config = dict(
    head_dim=32,
    qk_norm=True,
    parallel_block=False,
    optimizer='adamw',
    beta2=0.99,
    warmup_steps=305,
    max_seq_len=1024,
    doc_mask=True,
    train_tokens=92240000,
)
Each number is 128 + 24 x the weight over its row's rms, rounded and kept within 0 to 255. Layers, rows and columns count from 0. Numbers have three digits each. The size before them is the row's rms in percent of the matrix's.

# layer 5 MLP up, 320x128, rms 0.191, rows 282-298, columns 0-127
086:124096157131122121119116127113145167099130123133130136085097142094110099129146097137133168106133147142118122130184146082119124139124148106138163130116106118143106140132115120080110100155119135078148144165071120131111141105165177116155122142111124148121154105199105163135119125103098129116145116116152139110174173131083115110092097116147127131152116169105124165101131127142134112182094
099:128147106115155118155143174135101122107139141109179176128154102118100124125188155107148180105178058122144168121146129122148130115068132117131120113122129154133160107138149155124114103108133100148104152122115175130145106127153140138121122182126120114084108168121120130123128160098106147120115152131170118110160102094109154176128144161129144141110138125130134100090138139141122165126105
103:130110129118096148187108147113134134114127096120125162117144124149130111094147126115088119118130144134119119136108088080149116150093182109145147145106110099120131147173115127158121103164088097118126141132137125153132080144120144143151133176089132135116069119124142108120171135167127164143129150111147111121157163144151130183088135143140123162147172135157130105129140112077117103184117
114:099152182127135106115116160143106133128119074117109114108137140150148119126143156143060139119114130126139135133144152117111115146131121163111127103119154078143134161139128153132137182141094134188112157114106102124102123162111155151136194077105135121117128135064128179150096124108162144118131102143117073125116120138099119142112108130121127130118143180155156133148103151160144124132121
104:140101077159142127150125104126131157150117135140143121112118148119080117132102137170171171128161165150141126168139141151130120102138171145123174131119108115113162145122119091141117111156107137151106123112169141158118082128152097126160089111115142158118100127170097089111146101133104056154125088136134152158148145121110149127110167088172142138138106097150135129134152136132130131134174
093:139139108142097102169139135142117128116129081143035080142177143118098110116133154116161124127124104142136120115144123113155109116139146104114138120144180119134110151117089146132160149123140100152129142099151118145162110107104097127127122135138121154134157142178148146137086129150143083091134130127123124126135120068172114180128149130111123136145134078133112127104141101098168180111135
103:147111130091131123145128121144136107113112139155155121121094151177109119084137110117120095141138152167128140135128140132144102105133129096166146155133105066137147126128121070133125159165154097181132124159160145140136174115148115160086150120146113097094135180141135093091163184152093114150108097122148131089133112135146127109159130098113168108139144134116158132120145153081146131119145
101:122095130125129081121115116148121129175112141120081143096148136138131143140094108067124112124136101133113095098130147144124184150124159165170148143133073126098121137118153115101119125147099157134138146179168092160124143107165177116138107103133140111132133075107113163126140153091118149135101162092106153127129082125130158142122143146153145108156121125178128097089110113130127122145114
094:114141133174119128160143115120156137146148090099123120141098141137162141109177147107127136131128145152144130104134128103169135162149159147174105124157129137095094100136181090136134134139137132159102106130146134112107115124140084124102114098105129113076121167100058162131107148107102103106086127136146098122097136154100119179090124109140119110174122104163120123153143107085105127132155
093:149142105146144111148122085128155116131145182112138167095136083091108145180110110133135081107170142149128149066144140124158143151119135113090120108127103136125116150138132167112109096127141124091143129163155149116137132147140075112157143102068147157150165110109127151150115139128128130114125078132130139124171141152123098114084088142158131121110128169143171146122103104134127094135118
105:141104107128128132151145190138153081131150144151128111097162137132097082183144133107088095109109093133153133126141169138130177125075162142181101116116122116107159127132125129162118139154182109135128135153121096093113107133123160137074112123128091141148152142145162151134141101117143104111150147145121152077143099145148108142120112148128114128131104154147125130138127167072134113148124
090:124121101097150129143149099141137134132123109149096070113104141131119145104103152103127128127172128168167121114123140097132063099168119125140142123127108086157142173167123100140142125126157126109134134146168097105110098146111101149176136076120112124111158090173168163144134089160132115151121124111116175115156137106163106119131119124131118169143112138152096106128137159149114172157120
089:141093101158133114095125100172124137114176118157111133159123126163142105175114116085147124153149116100126148100131137163106109111153137149130143110129127121091114091143113127159109138096138092107145151140116094148155121129161121143096104141170092099092140109157121065091151112112151125093137153144117162105106139090166139125110118147105104175118152128148099124157144085112139110077131
096:145103140111130142099111137152097139088120136123113119077120114135138167130145102138061187144110084163120158134145114124133188132114090148128106151114105126133117131109143120094106163136141147134154117184116126155128138113125142148103155104112121133141150093114157085117101150089096130141166161122138106168182139165118129152102127133094138153121112167087128168116163123124120151151134
096:124119161136138152168098176126120163114090182172137110138101167120096138079099167156126115124100142131132170140096128132157155137150113123116107112161112124112096142164097153150108145177132141122169130115134163155153142083118137132130106117071123128149168090115085123120138162156126137131108147126150103141126161136114111141134123123115140167173111108132096145134076125148105139147113
090:160149166136136129112143158139124120105109096086125122121110100171137141119144167121101121135101138110119095196148112126103135129127108165164110147094093130133160113112154124107115116154141092179097113122105142115104102189100084147170144103104127121089131150119126095122113082108117126094131105157123126109121169105096102095111149163100150132135129114135136066161142146123106135127126
100:146154141140117130092113084147123138105119148126088138103168149173141128150122144154109128137123096085123129126123106125118140175146125094118087095116140121170149106119173067118107143179148093155139125113058121128071123143080139156137132134110110114165103146160144151118147124128129160118127127131166137115122128137132120069132106125135120133101113137127123152094097169166141114104089
# layer 5 MLP down (transposed), 320x128, rms 0.19, rows 282-298, columns 0-127
089:165137121122135121094084129178106151162093120113104154133123144142120147141145145106139151100142146145108089115112149124186082121154145172103146117113091145126110085168145129130125103120120071149177118113130112150152132111115143114101111123153102142132149127117136126167130163160142152131132122137083128122141171098166142117133076151131131120169126084120152129148189139106146174131126
098:144080098099125101135152115108095142136142107083150120113131138144112132117145149119138128087140114104156100174110143107157104137155125118117103081136104083136136150105139127100096131129165107129131170123110142109109148149146127090174149131094126119131116139115120135128122113122113097126103127104125140072194100117144131125116092147175126130126111099060068113087126089116168123126157
106:139145095095132134174127132148144096155099128122168128150125154155129095143129095118112089123133164135113123079119147128167143139158096095070132128133123118091092174082125133161126107106169138171184102127141124106122093118138137133111124160140106116066134119122097111124140158090153157135148109123129132075147134090169123149156145152134118130100114169104148133156140104132127148121115
112:118082076094133135122162159068131144098149095152131107100144135157139119128126172124119142091132111145121138148121148110131137146115100150104137149079139146150144125115111090149115138124130156141142139188112149094135088097080141142143142164086100121136137108158085177113110123113125140109109134061137164150109138119125149113159114119131167143124156162090117142153112099099137145111122
106:106080141160161139118096133134155145137124133141134158170136129154111110152128166172156122104131104161125100133116128156133109112128150149100107148118132153104118117113163126139155119140122134120188126155124164130122100172164090195119123067129161095126165148128139091144124132117135066181116104150132171139152128105115144097132101129122101101131141156107129117101154118113112153158097
091:091134120149140121123094131181143139117114146154154138121167107122092103141139121126139123107140148125097074173101129163108139123122102133158122115118110142126110170137183110168160164094115147077164128150117086160134102182122117156112086110109089124124118114108143117101105120138107127137143164121145154108132129111127102138073129135139102123111120090138112182142115196121125142150123
101:116141115074124108144118080138120141144123146088104118100143106127134119075156132120103100162075137144121119088142129182138146155083102138131126119121125122125117099089125151145058131161112156151152157152115101138137085102122149138118155164119123126149136143133111134116134153165113153100145129138145152070115186104103118104098056097137116119120158148125126141132129117125121103116136
103:098140124114120173088129100107132131096095138155143113129172108118111170112101059115125099132139126113133099144121100117125175096078122142145121104106161127147110194119152135096111134138135161091127116138118107147109134127131132160100099121075162124162165113091106141144133138127117175158149169122109139143118094142126182142127106153147113126125104111149135124151123125069110143149116
093:114120135120128165150136157158108109115097134104106089114134170109089123151104125112120138106178103100098118140137145132073103125106144135126115126160156133148159157123124108110154107136121144055127154174070143079123096124139145128149112139106152173141110134164143071142123136105086136117147131109133147151170099120102101124140097101124148131110090128089118143105126106170152127129112
094:111121078112112101093138148100155143153121141172198106118149100117139118136138110110129165090100149146121095125158108078152129149174120140087112105150092146119170091122143117151180128083141130133163091106134139172134104128136094116118148099120146099102117138108084108164154111136145118080155132121118123137145113137137131131116130134103129120126097117077154123108167091131117123122148
104:132135162156110135103109152134149153145071128136150090083123141119112106119099165108134072137099119112190133142140099102148181157112114140158136129107151105117117168110121133147107139098125179094105125149133179164137166123142134123141159139150137109127153129142120113138132101107121100125150147161089143132175091134179113161122146136142115160112120117133107133145094098118115148140185
093:114124120092166118075129143191145178135107111124152136140114135121116148153131133120124116108120146130141124154156138085139142143147112093130104118127150119108081204154136091121104154096110116112157124150110116124124117142143133134102139129119113105131123099075188148143150123164164120138175113131120156142123161136153115146155084133126119117117133151109147135125137107073173106066147
094:172166126141116109125121176184127157127102105143125150138161123154107147155148157149088113196086101133102143146121148123108099132137135108106092115151138087151133157132125140081183112117099176107144165094103124074130128117123122144151141113131083108143134137114138143128114150117118158112147144127134106172133091136098144137104144109090125129128155146146133146155097143138120105181112
099:093115128139153145131120110153136105135138114112126123096106156121112092083092149131151134148143125135136080118138087158101138098185161151093119112121138166139150166112118189077131170106119141173153143159095109113145127136085120179158131095111134125153122125150077101099137106138125119123105127118115125130126130135115093129116120108176077143139130140096112117136085157077138133120124
096:112161125133148082109125110085128083136135138074127132139060115158185128121147103126142139119144154150142122136139166158119134119112134135158119143120134142155120112134159105130116119095087072121137110152149097126138156152131126137094123110096142174144146091136157155151120104085140167139130156132140109091166123137173076122124115153088067127102115157126134139121165130112117134143112
093:157152120121125131131099099133110084129129116134125155116125139110144097185111107150134156136120107177125146090108129130118105141131093095127118120160149177121135135183155147159138139082159127110159128136164163086118103075093145098161135172187111115100161113137166141112103165115163129163142161121132156144127134113131109130148123135126104149118112123158160135179127095117120142093125
098:141129112157121087082111141118141079159136134134138110094084112115134138142161149134121149114183188161127156130180155113106193148129140144109109134120135132150125116116118135122120116155126140127102147136161153090095136168119131184143132119132142141111087136166112141164129168148102102131122180127119098129154139143146146123102125118075116152128131200107126123116135102138154153120142
# layer 5 MLP gate, 320x128, rms 0.194, rows 283-299, columns 0-127
091:152105143126104144175096102151131073118147126164107088107126144131141146139134129133111145163114138188118140127115124140097111098156130104114144115094136124117126171098079145168148162100102144082126127143131163112116121160101153106072167141139084115127127139138136120130146070108151107126132115143111133157126143099112156114151112172124095168171118137117158183105138108135130127108104
115:134142107144059133131124140157130165120146142183171094082097161130145127144131109117116070185123125116126109088126132167150166132132174119168140141179163107136120115121118127135163160101145124104112142121147142129192125097118114146152125160160121123094140127142098126129134106145176158095129137137107107146130084140141124117126131143150150129139158148175115092134132162143117135129132
114:123157172133104123164101126131114133104098117140120117093095134120155113112159140151135131160175142072122111073154143131103137146145176095166141092175116081122130104145120143089160130167120145108122132142163137153102168152149167100154121114127085097098164139107133152124119126134119132142122133133151114129133096103136100118068124174095114117123117172119172131112128130123111108155118
107:144158147081099103177087137149150126123114095095146106131121141158140129112168124144132170162139113135129089139152159116079125156173159151120129123159118105144097112081125140145153147127141155176136150151125108128112132160108079112142117102093123095143144188112115136098120147086110134138112092075138111105164111135156110141095145094103115083114138105124132132136131106132101099134127
089:146163147117133116138144140105148090124177100094158118180135099113102148115121108161121128121130142117112149131057119138112106116092133150107115150177092177153131126107079123162148161140122113138107120152120161180139138149112119110098143071104126113099124100114157154107114112160142157126118130152141114119115092136114142108143126118130069077144115149166148152110130128125144174119147
101:115191134105151090128107093175139127117141120125129121124134121098126095108142138116093101139136172177150091169152137123101154135129153107127124131133106119061089170117150116075133128153156129142132155105147122102128161095142106091128124128109130136159140121111131115122151113142149133094111137142101129142152124196159179135133106144073131117120079114148138123147152099114155140167118
099:146134127128123153089113103115128136102150156099161146122124121097118075134115123147116157121128148128137111121126134160120189113115077067127140107132147096131095092102167137084141132116112134035113128126122104140106143095141140085155109127169150131117124137140085112108110171115149123128138111136139128137145131156095139078130141151147147157100147161127148165130123109135098078151118
092:154128126129138162156155099127132091116123135112117128133129109125132095124144088123105179144121144160109142118163166138062110143112140115147145108136130142114139168093087155121156114166126151122132110112163059100137136173128140117073083154129120136136199085176096105120126105123118141088163137098144137145160128166131134120141119111098157111147116135118151119120151112124123136092118
092:132126157139104087084127116151144102158118111161118164107147102114118087161066094165088105172125112132167110157106122145157137173105134115158104110087132145117133083135136121125127109146138081110139110127126096106152118100160093144121117120146142102125144081128145120128182100136142137116119130103119138147112139146156135106142092119159158105142129126133129143136122137071169132177170
105:114151153132115103118132113122157152124105104126166093133138199137138123138125158141132151131176147115152122150143134149081124098125127125126192117154162101123145154146126166132138122148158127096160169121120127110093154129091128154177137127134139105114140140147131117116059134149143173102165140104145096152099160159124178090092134132114108140104140120159129132151127111092110116092155
092:141154107127135103120117122133062115133131111136081146138164168152123096134174126097125131142153142103098142122102091130113109132076135167115111153105130087141120158108142124152111132157117125140144153128115120160094146130146182092133108130139138115172172151125158094112086114122148199130102108117138118127116164107123145160125163137122083116108162125100174139120121126086119097146106
092:113170162058110125146085142114102150110080105142169131092134168115097150093151144119134112115116113157116102148139172161112107143146104068145111131147125129135127113117099161097168151107127124101135128100158123103110157129106143141113120108123116124150165143103143160122144150121123134128089154095136083162095065150107104117108125100115139098103135163143142143126153129129120146131092
098:105112128110115129155180135148101110130092069126138130133135153158106144107137090108164140164107129107126127103135100140134131190119153172111125137147089111148112142127148120119116138145163127135119133120113131143051144100086163111098128113133144108100111128091114126122121145169118138128114149094109150077121117144106161153108120152093106147093107151177116138110071090142117125168134
091:145130136080145122124143158096092127129107166118187098112119136106113074124119147138137101087109131112140118139083120126113088189153125142119087119147125155110123141097093156154156114136129165096105113112160103190136114136163132109093147123112145141126111105126111135149135102160147130111133090110146121149138105123158080158136140136115119120109097112122148169135162087107074095129133
097:108136173102121113146132057131082139114154127185134080128144152117164131104107149163173115110141122108125141049104106125116148123114141125108111121147170139134109118160140121113151121083152102136134112058152136128122109136159140142092139118119129138109123183158138156134153143162137107133104102123137105150118151124125147068140162152135127151131135129146132147136113164133125136084128
097:150153142114093111138108130160188115128103097141138129151124108127166146115114118132176074162139110117152139115139153094082081177144186146120142096140131119095139121086113143146125136129133090137156128135110073125131141117137149143151105106122122111130095128129139151132144124120092123132092141118173118116131129132152130152070163124168072143135112143139142123128059106150105150141112
092:089181141146097162109094120138088113131127155103087132151105112070134148102126109155153138149141153136060115126143128104142111145123115104134130115122120126142082113143130127093132146105111135137120128100182161122144129108158157119154185124114134125152145108140160096125104123127107181095098107130121124172086130135128131135111144108155126161140131140149190166167089129127132114133092